Each number is 500 + 50 x the weight over its row's rms, rounded and kept within 0 to 999. Layers, rows and columns count from 0. Numbers have three digits each. The size before them is the row's rms in percent of the matrix's.

# down: layer 5 MLP down (transposed), 960x192, rms 0.113, rows 799-898, columns 128-191
# up: layer 5 MLP up, 960x192, rms 0.157, rows 800-899, columns 128-191
down799 110:478506465483444414472503561597505505546506563466386553440478451504561494566497527534467489493451490495396463460488515543533514530514470508498522466473402470455493488417535491448404508553441494
up800 093:487483491543438491530485492478551548382490430489501438421581458418511488488605569538453515502452533556531526459452538486482432475499480544488469567479521490443495511640485478492550551486393431
down800 085:509442448495521480535573563491471474500470500494600569556478419486499417594489526436575511677492475447482517433463490555422500495562471427581541544470454526495566463559464439557536464479522481
up801 091:558523580459513543548573534449472581455564500568499495458536474561449542390478467510452573400510549550541496485475480543385453530471514482465486506540463531493567594525474557464434508515453500
down801 064:544531446537497503473557428566562528543437478448422583461458507514518519524476540522494593471504597539354527498439497454452468476589470499574472477503425455525564591491439501364506445562454559
up802 094:545522549526538483576512537429516569532483549585480512505457445563416562505579507431520489450505494557584524532396396477510418542374470444408592461514430520421496516576432484443545487543547448
down802 087:521570499409530539459477580586521425512447432427429533557457406529464462457467462542496482535511472526557536514460514436464559537571581493543460582484575539450393569498526525516542432463408394
up803 109:502474521423562559494542528523430496519557574483463458353476462539424533437570447526503468499463512487586588544499566501426489548467566512523558536546502533442504491516485553491470494487425587
down803 106:411517545460545559437418524449467547542510529470443453428517435489486442467503470506467445453431490521538544464489502556457505444554510553469455592524461708505467469452547498478589520498499488
up804 097:498551536550513558526472581491518510434547511451544409491535400575458555526490419489467493602447436482612486495569523536433442479542575538467595561491535559490601527476508466480456434520481563
down804 091:451463503569461520456446586463488493588462472392385372471398503484491523558496526401513438497480503472503457548498548584416515477453537515466436489491566576466481476454636478370492507487533521
up805 107:517548481520434564529493514434518512361553588480498413491454422620455512456530536536486602463546465509521459553516551451498554505544453591514490496550479580373523546475481519477463464549493549
down805 105:468479419458456600451522463470535548489498552458424510513508487576531504542452565485478528492495515407445556534550584445433404487571519432471512430460517524458541392517528587401508528487532476
up806 117:577516477488573581547571496476480579525541455520394472449462417512497505474511321461521447541496520527547517539570547574460523559477453360556533512508490493459565514484400534506418473515460545
down806 121:435532545522510466516506415503573450599424562500519443499489451506507455551488499541540462560429482453600508542393437468553547609501510473582545469501417493520513447492449571501433597527496463
up807 086:540528583464524506546580516421448524482532505512468496452470468579479544420544462532491580398500552509564553536437519549424479534479535527427499488586454484450503558545480515412458492489409552
down807 098:532477450575548487556497599454481597540460505551435457519512612461440541611469514478511433514486527565519502473481453462474427517493589400397495438508494474409384446529450551479549550494511518
up808 100:606514533443630512549507478507523526559493550475457442479528470548470506448523522579558585410455474470511481425478491449430473442488421475568446515453469520574533534470463534450476547617550530
down808 098:512544489477464522507383494535490466602473489549444502536444540507588514528505498461520481477380460488521526403500537480533465443509494495610441417547548467447470489482435530473451514507494506
up809 095:558529571421552537558561468428456540484547524538468507473485471522437503403558461530446547461481520514545504455423513506419444512496474490431489494583476504481526539526461519404529540540459466
down809 063:466582532449486496564553594573475523460439469392500624562435531580511532537538636524513449480432545539479526475497510523404497550476508423445548423499434482445477477552463508483425454541426472
up810 105:510497590423422525521576539405488540455453564530501424546456463461479562460565512541493621429538561572566497455397509424471560489428458559512407552517554544526496548516445535498513447453540414
down810 097:503415536518512491540529537460451491500485530526493522499454482449513507575483455438550512491487483459529462484436532538398528488420516517460515554441504471484509481519511430583613467515547479
up811 109:533472578466513575527497556415441597520502506520520443457488439549419515429543440537491488534545484523472531509422500550466414567382461547557437562451424609384530548561479588497603408451478467
down811 113:511428589563507445524465580442507462496510551591488372574524552561448488538499595516464561475557461414488582504487499520552469607459422472459453487462464444497463480481551489542569484529455538
up812 133:456539519505477593537595501482484496477511534516496392447510465484470523460521554549483638466533540518586457497511493477469538594543505538439514482540451564551549521528464577486480518493499468
down812 125:471466484352467532503523524562593578515459501534458570519495538548478449509527525492445495514495437556566573511622432543456447485513541485514433442516390451530458448526454623593463509475514532
up813 093:559521627419550523561605481427464541468542516563471446466464479506474519402524430568477568490482530527534532539476517537413439559451474501433517529548475519454544571548473527439497525559400488
down813 070:483477532478567490492444470579446535531505622553402437422459469581496529511519515460424478505500536410563513474586562466541493534503546434489534430453466476484513554475432531447486486488501534
up814 106:513514468480494514541567497554508549537489411495474522458517507480414541473483435500411410440458471553636549570548597551522578557526477418513539516480514520458516512546433470493530463453507390
down814 112:538453506480467476441430432547587466476478516569471528574499491571502535529498505544545529477498458422421524481489422517422581573409494592514592437457497536458499495509537549596409539477513610
up815 082:493507542478500457527527484471468511513578507556510468418500451532477484402532499572453623430461518455553466480503515525452488537505504499452512547562510489503555541485472529476502449562447560
down815 090:533472584461541535488600415456452501466528492517425454449524555576562500365571537540498560499537414519501458436534523478437470537532567543456466525472583489507632540518473451533436501468418541
up816 097:474479528476535601519543514467429545514547544571461487531488428538558515506459476478443594495547590474529453486476470434502560559540435556478543449522500441463423617568379491521495554533488461
down816 096:507513366536487530508547532463460555523571565458520475583542458451512536582477479561521524494403537592431484461522526411372529446536457457446554499592414452587510610517508520504471457552439514
up817 107:542562574501478484533515487450414482527614460564506488526534519454482497444484503478507450338408527514484480526397540594483487440416512562542497512524516532443550484474488572536491522462487454
down817 096:418492469502400452496459510486462463499577581508509424475458560514557453583441446472476492535513580468574499522438521482552538549539460510524517482578468432463555424563457533532466521505426471
up818 090:587520492469550548569611518468431586541550500516492502498431530591476498461538391508437599380502496544443570480514553518457370458453541395486453511559464531457534531490454459450474492584485540
down818 106:478507513560608393481572524474390481599475515572488387549510449501486459512494534577519557550498443526405395437523469436542516425468461451520569476565446461544518487483492500541536492484474462
up819 100:459473515497567575507614520445503532402523457401523476539450499473460519516534469488438548486501511517512531394441515497470529498450449526574460511473540448473484561466482438556444475498540411
down819 098:495446491484596462478371595585442460457481450483575533445395522429513502616398468509511436476469516387543447429487489543513546523467512548450445615508604458511454409530494511498435436464547472
up820 098:548478591440522538541604489477469571528552484548474473476473442542452532386478421519484534455515531554565495532458501519428448512474501466476507539538432564440550571521460542449453490534407507
down820 060:537507448551508515542471538491553577410472574535541493460471438501505535529499480453488485482418553550523563498437479452445436491455638516414540488526463418504530570527431550458502459612390547
up821 080:536536602423512510592544495436462523511530489521500435480510449577426548408524465516417519426497532539565582548453508550406477543442516471464497464562440550419535564527435539445433512589425508
down821 063:428513527535554571469462522500432598513505463548449495577447615562541487474436487531467550459496463523538441471533455512500471678467560517461483596456529484496533574420449507454504475495527512
up822 102:621491510501539535505523457475466546563496465573428556433465478564471484458419504501489605363516468556425474537508512487474476490412536561472489505502498403568495471483472478449566476588540608
down822 127:663438497605533532483497492470390434469505510441449553454486566541489470450466486515479541516438477448469487524564528447342480503489414525540582511491437450524497514462552501431507414529535603
up823 101:644509511498550506485500547520411507506548478481515555500463531519505494513471444518493602472515518459548545492383524462469503502493507595584449471515533545440486482454498494502481496520384508
down823 104:515490399470477468484417507531547438442516456523423464425585512462415470446447495435548549567499473485460538565525542549565494465513539557443635375438473398518554523532437512503559521570479529
up824 093:569449490456529527516619478486540494453514496461496542463493470584526518466535347463517447464459537518460563522568425398446484450536549465612474466484495450500624454555457420459464495467441503
down824 091:482490492517505449458481506508535535535504427474511450532491514536449529508464519488528411524453659430443505542457434480449441488527518580472371451556503540588503601502521494453549534525567489
up825 119:447512505489532689506586497576371553476552504490424426391528540500489520496517537543481469490458406530443478468500549514399453540524536477547433474530497531563510541470463550559454425479488485
down825 146:516510516543525496551499514414537556403572493471511575527569550512470471574548532521476457521472484553509442524552418545555604529461491475561433494433501439469440499483425428578488435495515355
up826 100:620494535529580496525569445527485567385455345362465578507503527521542512495464426465443457509453507468577546450523572492471535438567474469493499439534551496428543422546425565408503514437479469
down826 103:520483502472468426490472545448483491511537539506508533474570397440428474553376463513617594545565588408484606467476407457508494516461587540426571566515430535533463424597479522527572440503468389
up827 113:523499505493596489554480547422483526441552470513445454493554435432485509488555502446394456450521552569611520559468496541508497543444448467479476456482532592546426507505486479370548512573517497
down827 093:411513531484500456482523536509522464510557522558449479514520508477426485556580479542498599549641424546566428439573473487634538500519467454457516439433495566501518457585443572497529496423560498
up828 092:559513579449499521532612478470489554448575453496515493432512478524457536389508460564484549473463512520589502535455533523384476523500517440440506483553470560496569565531450512433488529556463475
down828 062:335527474528493436472651562493476491505524604438450512565494419573483520549528418563410501468552466586538493486505525424503493573449627459444495384575469494478524489538434532546430597507515512
up829 088:562555492466508467538499581432492487487513443422492499454443480463502512492517478425455433445518587484576471628558525524502503549514548472441543443454555558495582455510526467501517499567543397
down829 088:535454531526586498441476456478489483460533529448491479564509467526526565464534648389432425522511481487504433459466414380606507580562460424533423424537553503526527513485478509530470539599563477
up830 080:512552537454523589537524460490412514592481538526461534520511437473549485487485524526507490537500485498501463497392528420507532452444399593535524479612545487517445547486576503440505504456536485
down830 070:516556474399482531494574508565475530454532477635517583533511495496635530502492415553502527551475563592449481453494496528384485482472439562505531468534487461468458537520484473465506506501467476
up831 109:541548562521567540504452488411367577505550419441497500536425478437539491444637430583403517511517494597493433481480451526475521523522455437428583542552434557455455508497540503507506471536565466
down831 118:361458454555507530588454569428444484475467529445516505573506538517562449420511469470487404534497559464498502490499496488552430498511462489526438433556571474446447574504485447464554507498501468
up832 097:561503437514548513509588514563509533597526410534511616438406533487448505496440415563464538444430548488582591495567509604487396567487576387459540518534490551439571513579415549471545505502377407
down832 096:432487537497437513466479510411541518457582502608553537470528477499512494492496604504482435450449495442395597388609370487482533451398480506544358499559538575559500491459448550583516518459535451
up833 104:467489556475471594506528450526449476469525527580521504451560503596485538451538525659488496463501429558570430399499441587442529524594525396444419509534430512562611589486485467510463509519401590
down833 111:601523461551497519489446467449444549484395497467459440480516483544476500510462529473450625461442469484506405484463550420450482445382461541500497562514485525526564526492463474447437472486494532
up834 088:536498552444532543518497502385481523528525479504506495505525530570467522446587511504436513451515505574452508539446500545409448460490504566514529481575504561461526611478456572448497459554473558
down834 084:551502507553460516555515465501451568501555379563520501582447546430510505503389581386563538564509452510510420477444597456475492469556489586509537515549486448595565564515456483506529460477603469
up835 096:474518523469532578511557458521509532595530528520550442515481489520510501492498430533523437526429536566461499475508492533443531533461499383504523433534491447525510536506451525507465468490503498
down835 087:498490452540481491546555518501543506472483484494437501487428544460504507457558565499447447476453399540559568526417494553385458501535415524531522521468530456457511446455449391448470471504517434
up836 112:557518551422496592521476487397491543498470459502433384446579430517458533481512564473519514552536474590529510506508541487502441525448409575516486547551540551490472509533529541432475526510494482
down836 110:477476506529545464523446510509536495610473409438550415525550437590480514515582542444404498499508447401441500536556391519553481476482546517459336504573486490531643515464485556515377427510502467
up837 121:466472538502493544493570468527475536390522546553542470429447564503496533464561552526485601530522522463509423472486463630464538462537557444475498460494526577557551538475469485562380588465396456
down837 130:517536415408447491561499480540519640452524479649508534494583514526469450468475456461472578439567529594494492485556588558465572411580502517494445489516433476530567493534513462441419500433487500
up838 103:494574566469595472503550502528533500529477461526521464379513459436481503458512473623542480510499554504512483448455515474466379509550531543523495526476509606551584535471482486494512534430382508
down838 105:401502475481395415474526454572510458422497445592549467532574505498531477480502472469542516436521604551501504478440523589458492536536432498465451471513436442508567467490503473436497522455447529
up839 098:451489493479470486532499487514520498548580579482471527533442480496460541420590482611494466409534459498532469460502501545487455530529524549513475531563483581474502507509530458497457448555474537
down839 106:550509413484519483448485490402458482550438593491458548633531506406476468516525506473478501510584455598501536509519493464381492521509504457520413518477412460491449575547486440421575458413497496
up840 117:470573503456505525453514551482469546518504508488544484508482447486405545507559390543474530486484522486542411551544431540488385551511460474484505462478470576516523527480417504534469499552482471
down840 119:496452476388511624440511586522544492487508505452476517402531452507545468516489448526480509551526515478515615488460439482552483457466523503634432540527474487520452425520484511495435518476448508
up841 114:488554489444469459490459499456439573470450532448474388502450469495432501485480465519572557480486562502567466607412523519456517507469486483500480525529492528475435512504378601487462499484483543
down841 115:527492459485543443501482526411465508522574482474484476481662487541505500459565524475458561458501457535495451557538544463460483458553494459528511493515456498424389458462523494538582450441573536
up842 079:563545568431527530541605457463515546534548480562471478504497369599469509425484465570411598450499525531534499540487538517378397472510474470498526542551485493458545540458444527411420549511435423
down842 065:524448509467435489532432469525488517609559520511369514472475500508468479495421495452457542533496388441467497503462511532561508536496543428538492473555491487390468559567467498528547513439467523
up843 079:508503487482479496510398501488466487466471415442529527522451510469541528505584463524451439510393532488567470498446413622431525513424526431552513565555538475504586477523569547479610498513476513
down843 086:552474457430574429450495526499603495496463465524442483523553429523471506509455526569499440514502528497529409529430550484377515447483444458589449494498565514514621431540523454598408465475602424
up844 090:548498534486495533537594543481535582485538501502470490510527473559486517401515449565411565414462520521545525529517521596398361467438496483496516509585481515446512567515474491417413508517502537
down844 102:493493453406481447550469590405512557481571438532529535538602452574486454462531504416506502505450513491516498434464548491480503526461548419489589497559514481567512480518540433540470541557427481
up845 094:568510562478534507571552426476476553469506528515458453490484427565439535422482421571448529456458524563557550518447510508410403493490500521484461527568451490506532593504428495449475503521454499
down845 057:562497469508610438401507529506446536481484485602459545540430491547485566563465463506506563621448466576496516479548527422423454529564559431411581500577470480554434501572521386492509512491507510
up846 099:596575446477489554542542477561452627534534493403504584480490501606485498470418427495482498486498506504467466436480530582501461359436448503431602412481571512499540525475455560475507466496481513
down846 104:517502446433439487474491508452449400439499524510445523446481559483431532531530529584604571492587469535459451401584527490524493518469516546422610485469480536474478536509503495522586461534550439
up847 093:605469575588519566508494596431590571419542490501513518505504433586516518476498483487507479494476517507549600474456473514440492503465517517390615552411447535497515598534541479513446474457489397
down847 096:511525507506446472523483468544567415524456512545460433456482569494503490493531472515469493551557473413474534485420403568535418547449466472508521504435507519445497444499489523498454537479529522
up848 100:494613580458520576535497509439434520406467584549516408514489511431475534398506517453479439455458584510483514602556601545454485470494417582456509471521532537412604554482521548370359459446521410
down848 103:496507512422536524517481524600515521411417594566463466522515548415371521450528470504516416531527553411438492519535514484564476609476516446418415544573589439426535476457436544487541535544470512
up849 080:498488517470549493611535514476482584487523517562510442503502504536451473439507475514407465430508544516461495529423540519474372545468451502529409430517507569405433568516403527414485468524459498
down849 102:461488509465489611488475443512553478499602490458529461417483505498496505456570587529397508528514545471491431468555458468554513530490555482441501614461453465370564480530426550510548550507553439
up850 101:521570475464553493526542508507527557487504547507512425509493369542412521518565504568546573480497427491615445549468504523477439496493416470549590472569474517494528560447397584475367444488484526
down850 094:456495479675463487459426494588457568525498451464445494514527597492595489492451489522544485585588530502484566452589489469498510471481487482460659503439520448554491516485483562578522460454421415
up851 102:474488528469465561528507510511532497515551426438468486439511439451505498419550452592520512497412494446484516394498429477501523491568584469491577538494452560431537541576466531511506507484495470
down851 092:612546616576470472432449575512486436519519517493456557562455536520574477582523552492486553493529481517487455514543434476607446511526440435531516492474584551488507436452487496468442493583401504
up852 089:558516584464499514563560488416492591493525464533456469514494484519454539443494447496477532439475516512560536527425495553372468508428491428465482500542514502460537572501433555471492485515412472
down852 059:634474532496532487519513503403552613499537473430466385485468527529395468459499443555476544490420501596488466475486502462470521444490531378577445514508371590425544524510413692513546443485495509
up853 102:509498487529534560559583486508446495432561555490545557527589465465493499386591525526412542505466529530521508451458497445541493400455470530471450562492499557543535461489559492532551457477495522
down853 113:541444508474521435540509530396500539493552436523508501498374544469434514607413570489433508533548521406531573594545400493510476535572539513539569504467504503434462468515427490463559525493392472
up854 086:582530558431558544542566517427474569511565512518483436429479475550456570411503457510464541407449542542538530499478511540424443481479492527508503506547437513462568562496416518401478511552417541
down854 069:471435544424562485542430573502649511399508545454461451457550509450574489458458527471482503507455470461555451582539541395462490580567519532450490527411413443518430530532564447553436419453503562
up855 102:545539514462555506545614523502467477449525583436505617543550477469478505370461530518489537517478458504500493500491445478454530470434456518505489482539528533451469578490513572479520432455525481
down855 104:490443362541483485482543581527492439551435552476541602504621421520444516471442615422552462527519523520483449479519426484411476421523552496487486561439424587535453498480573495491457506506536549
up856 086:507472514555580463600484510491480528383603423524468590537513546496500502467550456459438455461592585479576577440521436547508493544473607366366549505473527531500494467460513512517573523575498565
down856 094:385513536415484473481482523552507552539518456490487492459537421460500508533485509530529519463499555540432524501547526509461512457415529601488493485569476428497501475506497420458502435428529463
up857 104:535516502472514573501557559444546571515515442429434518510522459632517502481406509514442489464515494540470587418565546554506447494469528343506518439482478477453491506474429441433414522457566570
down857 101:575509416544477561477512469523472502439519497501553542473475503504506439527513482574503496417484576590475530458609590489552480524452507485534579563543457499504365492561489531464583462469606505
up858 089:556490581436545487542555550488489548496582523498450490483509428546469545420493445515459535417478516542548562478504534502411448505478516471503558484518460589425538549509463542441535530521424522
down858 076:393522502484514465535454462497493532425594452458501491465486491546557481576539503500476530472541486640466513489443453557542483545373493420475566527493404445462469452525578556463474514457532469
up859 112:535488559474463648559527545496391605525496435483489544390542473493478532498453483499454511501542486500575474505587401559503458509398577491562477564519509462497414520506511556524533511478422427
down859 115:491469512471484473552520537460606514528483559516512564455509523460475504530460484457516517528453464442497478486549469583547418498417528474594460488452475479455413573413553553592500478404479631
up860 078:546525596522441522507562494501467587502570489434471462482455494513522497475517482484467535528418488474558553459460481542483459492456540503446579482560549486365499533468452508398454569442418440
down860 098:555496559435503539505525535519485643445539481442484415407482446585465462463483487517524521517437460483507475472577504503448421466496525434534521488476452540365538536543411511350449511452465538
up861 073:579489564492503487575516583486509545471489524539460528519498457473438570477460438449482474496475554534548514479480572499478456612518524406457548450553507468405482502543466580455436460525504488
down861 105:496460543466454538514502504539506556440547515459464526490400499608409602450548528482465526390511476538455502525439544489456476526479538488401408486567494504351461539553437524473465451550456552
up862 099:597547651432545441491530522499462507485455555548564483505453523494423509473506515464457570357440573562439467491419537460444463563549444478563456497582462523510599444505501481520433503521453420
down862 086:487517563500521571474482552488385576604567430513455517509506459410493494567486436428534399551485518531533555451431482498434503578494519493502567492474407576531493504473500450522508533480433453
up863 086:543537592526525507523631509491432573498567512487497478487535468521464530404490429502476515457466514553564533485495518551403441512473443451418539533556449528425518577496430506430496507534401521
down863 068:554477551509415527469583442541516549383453492509411560492478510540470563546510564493510525505601458589422534401549495534598441524529527507470463487450358452488430496504519523493492459460451630
up864 094:557528548435465516532527523418470530528558503533490474463509435500429504425572484593458577435454571547570542517447500480401419540484561485475457514529454528518540569525467530443499449516427530
down864 114:524552429524487520481521521483387395423495383447583502520484606440542494577518606442519531531405422530556519468489541533486571477489554437509555520503485525541550525455457491536443489529519581
up865 112:512512520462536567546508554468481611489500484446447431495473519487460539469505433458437440518407505581501622461421513468481542613537552512497527516487468541377487500592419562447520451478459428
down865 075:511444462529616459528526549510502489398550549546472488560577497522463589473499528511525482398498537484506492477492501509730452511485560519472512499539489513469393479487517483464487444467476493
up866 101:563524549477579549530512565427371478477532405479500447507521463488541535416580557471467503496535576512524468573514553462510496508486458496452460469570481454550471595476439485418520571550518535
down866 104:499523468572537465489422506527458458499496483456388465622412490511532546544456463470488457491405491436482472574464453579382495581518427515523471497523457501443542485457467498590460500472527412
up867 121:511513474544624500504550518553430520472507463599417526470519517462373533511418508518465514460512514515629507516430447547484482561442486485424561486481471514537564619516405471431482373512479532
down867 133:586456484573420443496452531469511588445527518505458527522478428515486443518444495531526598511564382511431509512553412558402516563435522518430512520453515551343465506480383459534523493520489472
up868 099:561513488491616495539595523510434477464517448410457496439478423436496532509481536540521561418523539421477511590523445470526461487437439522565487585554558583561531502485550517512427547596432542
down868 095:522484471462449502512438513472421447446494500496502498448483453515549435572425551475589562492490477446414474527485471562682488441506544504568473478471496504570564482403564578571504536482500433
up869 090:590553595493569500570598462414530532439532489556472432463494471535449521449452482542414541413509541495511534512473496584412405542515467498508541485529421554516509579489399552440518460549406454
down869 063:365639526492531483534497521425494509434455401466545490573504529511423536587525492564487473451408475546526383505501483607470537485530549425543485590518530473530520478546471536550534462458584595
up870 089:600582629410538546531592542407508516482477491512462425446507419536466522453560438469450495478424520608494521493498515532409444480499555505444638502582496478428565543527461483448504578513436475
down870 068:541452494488408543479484667487554513512567533459499478568428459449560430491487518433598503541486484568541515547480529416473481521477422523558513491478491426598460431516528509535505430538553474
up871 108:456556567430517584505499491455417550548478507458541464563472398583504500405515463502500578487473539522475508523434438542475472444363459525541534495616500498431487549514363568495494524505522457
down871 106:488564554501481457497496546448443498551576477374501412479505355555582502432471502459516349528524539551555486489506555486536479517488441516511531538485566554458395469434555550484473520551581426
up872 090:616505512481535501513553487519563553501521517640472532417450471467436527499473487523443496413426506495645566600578499541469485487500542430546517370448506467399585515510451469461467453484468504
down872 097:485507531422471457496446537526552549387395568588491583616580476526523493497494465496503533508447447590456395495532560421479563578392468522536558492397543451422521515509421489589461579425492452
up873 109:588508603499493479507496512416508506477527576556584491498454488582455495474467504483506539364522494564496489537454561519473467493515453621558427462556434541491510497462445530473413493433452473
down873 111:501511525477427503464467486502472473488545530492552513442463549492473460459580443574515493535478589502554508478556429526604554489568488543500441454573571603496520499455452476458481439475502409
up874 101:469508452458514493494494485433536479486420582375416437551522439496426560454580439536538558461574597598499559572456452469452505478473596502550470532523409515454501474532513509418519518532475552
down874 101:465580429507517408532478442426407452552555507569466506519542476521489512440516486505473514504503548498531558451450519502562524558443433536489505469582519498558547461509530491472522549599515447
up875 088:500487507414491548512587500576475505437506448603578462438565404603483476456548455510434534522514571509487469533472509486529495479518504582414459601473492578536630423555512465526458546554403432
down875 070:502544487478512550486508508412490332555493520557491478461499474449526528570536543581534542568739528560586442502459499536670461477498538560527496444400497579484521482500468456535485551441506488
up876 133:543535571496577521543520537440446506544441530523469449557521409499448543386572464562465539487443538592516456519480531552471474572509539492553476478487396464559492590508531646449515492445395537
down876 184:488507542489446526465473521483449455519551553519388454463487548513437516440454426510549521424528450492421520380554600453389463487425581476612536534521378494422527568483544519618436492464433540
up877 085:580547608444567540540604504465460556488529464518517487441554457567489540400486449557465591453470512496562554480475531491393465523522500468461514514546438529474556584544402502458502517524415491
down877 066:458523519539578598546469538449540513491489409481563489495472497498426452421531463545421544478517477458538485525497585568443524642546512525407476458470390530396528519466470544555510403516443498
up878 097:561480567498480458516650544476445455368439549459457442548498443517492525455539457522501574482518558484522478501534464474424547496571516516518497488568398493530558606496449465378544444381431497
down878 097:426507545610572406501515511488421531435520466510437459564495400500448521455539540448555506508601476572442543488634521426418555412566444462498489420462482518506478489471435409505486554489560567
up879 108:630544512421560499503513563518543512542495547526442485466528350539396522437568427539420512443435546623469500519519426503480490473460597525448445528549401531524582583521474540444510484510443538
down879 096:485571539486512552491425548534477486497483393498460573478576497519537537437567458453441497472485564492476533499531447430515530421532585469463533510486500521384424584480485516487547480504558566
up880 104:501554521382437551500480517521539531464501572470493512482441493437463551466514510451460542424529625523543499583480460529463538430438454499528489520509581540454559510537526545436435433446549427
down880 102:437510541488431488495445493607485523425532557508434467573436557491473488470485560448469408465490531444532533590480448499463573501515518442563436455448626529418550415461556542482535519517515417
up881 094:557533595475529521587606511426485541473533511525473460472483452547502507377492442528495535455481575510535504499444528536375451533478479459441510489591446535428524555549441547444459506507406474
down881 059:554451502441547527487566489476533442462489434570537461513485501484462436417529461554505583430450522466538470433586513508436506472446505451620438441437431403561529609506533424381460422442522524
up882 085:520497496474564478564499441521418628471527551448412424514448527517435489412540469532523517453415443506495497536493522485480366564467583400517517498555404513464525519543452591484529532535504558
down882 108:538479560481496537492552474489436452504488530506587416527524482541543409517556473458375463506449487445431457498447448467473530496529516555562491534559514439494536525529431517466476470605601487
up883 105:555480502485617548536502580446453621486578555550419517508534480532539513478615488521547468444482476534463477419472638486509464521378469498562512497500443525490473529488405478483459449453534382
down883 095:449509541444543531536493573513520501525459491437513494425527461520529499534492510538475522506483480530474426530447449529616448316542484563567483505649576446487524450510485461449525495391568540
up884 092:517493473455532471474538538458532563516430448482420410448504486495513538490505426514479468489500542475513541560477475642493429517460620424428612472509395471435496467529474554485500395505487570
down884 087:471546453494462457451476532385415470434582467534527555526369448494549527535524458541500509580481516527503458486509551437458503506631535554548505437449432549482513497516452536482450511583554493
up885 100:501541531508471452557512491515558498424556482375415520461507399509465549472543485493530510466482456489586471440549524483448485585551454535528452499460432474509565481503534462388527444481502491
down885 097:447550500547466534500467440510517431543510488465475549566445457463440481514525561558518521432541507476520515464481444393393609515555543504593417506433457457469538464502543488472475488527566507
up886 089:523517550453597541595586493450476573501541476516487441433520382572441491415478450483507563427502514524558525593525527549402464508482525488462482537607427509424536533513474503435439523509465547
down886 112:398448555412491582522413509480534591564561477507549508527589458554607453502497448525481443576547502455513522521475563507515450525439497529486563567430432556583540563499546417546587433430460396
up887 087:515479478350491551530510519540369594512552518406515446401580438523519505505494379478490438487460467525573524434577480607517485569493517477529439521426494454402546485525488565509566608515421436
down887 078:491482505518477507538473588502542475531475511540390489583536568497510535497443532455504573531538504520401536432518591453697510482525385575384563504457526489511595467468529574473487600487501557
up888 099:504515584528455510503493500488455506464565542456500464559399534480503512484485480494551545459422563494594513477385449425493505582430432519532501473516506497508522494494366538401486470493497504
down888 088:459478538404587498468526444526487567482511444504444449550453544604483525520521418404514475527475525413559491479560528450502424506466535523498506503604448472480529459510499419501462440531442533
up889 096:571499566519482537505567490502439549521577520502438525547519516544502484493508365617570529459490406490437466433441466523460493558468557488527492504426528545472537544493511611457364483495511447
down889 093:454512430480554496579548484594525546472539497425660471495585589485500479513547456557394476551578496489498501523476470464490447492482481525557446491441470501480508597528540562621637571480489491
up890 085:616611586476553580484556531479538536534581472507451463429488421524443504357518405591486643485476507507506546546469484582394506475511474485491491489483503587411531500534517494435475488463426497
down890 074:536544517549535501548533470498500548494529442491522475512495437555476383465461443550552525500415452508435552539527527481507542511474482573510563433465450575531447514501440496529530454465495458
up891 109:491555520508457534504443517493355507485510519454434469511415490459492522497595461499538511438404535538511462550428474521479519472457560503518493477513429511431586571510383559360453539491472548
down891 107:450495469420367475477478500481490494499552561415515475492560417628530588575460490513494455544555533401473475528493475551508500444563483476598572488453425566402515509514532599432486545541426456
up892 110:521591509446504596504456481478494520531464584552501462517458443557367555378440533494497564489476522515516504572377487505417449416534453535432542507666547536548530483562473548512462522515490492
down892 129:596469439491529391520444545508426466469466489479499403440461434567508474505496495466491557603456441441473551437575517505580439561481461461554427496608502488454513450438559425527546524520539508
up893 106:586476520432561488472589479520608499518417473526489496487403499486429518513550501563485534436451547534484518553487489524502494494529586433501505486501381541563513518510454510550399521558414610
down893 113:537466544450492535488482390489520504535434465381620518428463514523520506672513531498495512461526512624437489438589485477491488446459524612606595484522470564484484476466474502473593591444449465
up894 088:557531589461532566575545480470479567526560456511465457475467459581485542380515470507484545449488554545602518515446538501417432536444490460484500479547421501420521556534461504433497486530409454
down894 072:511517446528615460543516462538633546571569536479538430436508512503510532519514543408526433521483565542566521446613445432462526487491567405409392594428462476511468585510474515434458473440549487
up895 091:453511487490578497557551558471476506456554461535529515493591510457413539492447561501436451416480590474487458550472491541447533457508525420561432493508522455458520505512512481467466535631534565
down895 084:449530561439538549541504498554392463572490502551443531507473475421433473569592462458542500523516531472481493508476497481500598537497498476479472469436429423452456462465608403454523494507491420
up896 101:537483475539485480521648521476609567518534435472440469403390470522514519501476464480509513459559520484478585492454462527498432470488550443455579556545569632474544561469435486516486541523492495
down896 113:563528492550471494494543523522431614604511527512596631493421441543531505486512508465514455510488483471508540500518490610522592407546523474536403523501478481571554547459516480516516553383491515
up897 118:510541504479553522506543584425408585475505479490533464461523469493531564447509557467431481447428496541509546443431463468429495481413530550451531508583453512480493512533428470473477551455476525
down897 153:587540503464466511468446427481479591496471410510499464496427495543434480451567470570529504532487378468565513551472498487391421471475544544542482535513493573454575531484449589579510487471447521
up898 119:521564535427490582514461487492490502491439556530525442464479488532375510484501474571450639399437549618481445523485521511471530491488435546505464450615514510429586521499499505424573450565499561
down898 128:577516538461493528493470538468537539531466546513371556425485484394438463454521529507542481525499417531491510528438502489519502549575482454578566507467435544461534540511483443557414458439452534
up899 082:529488490554531423552501527517432522546502419468509527470463495463466459483516511479443518483520530520457519495454362557544496564439544435448448550471501566424520483610428599462586546546475401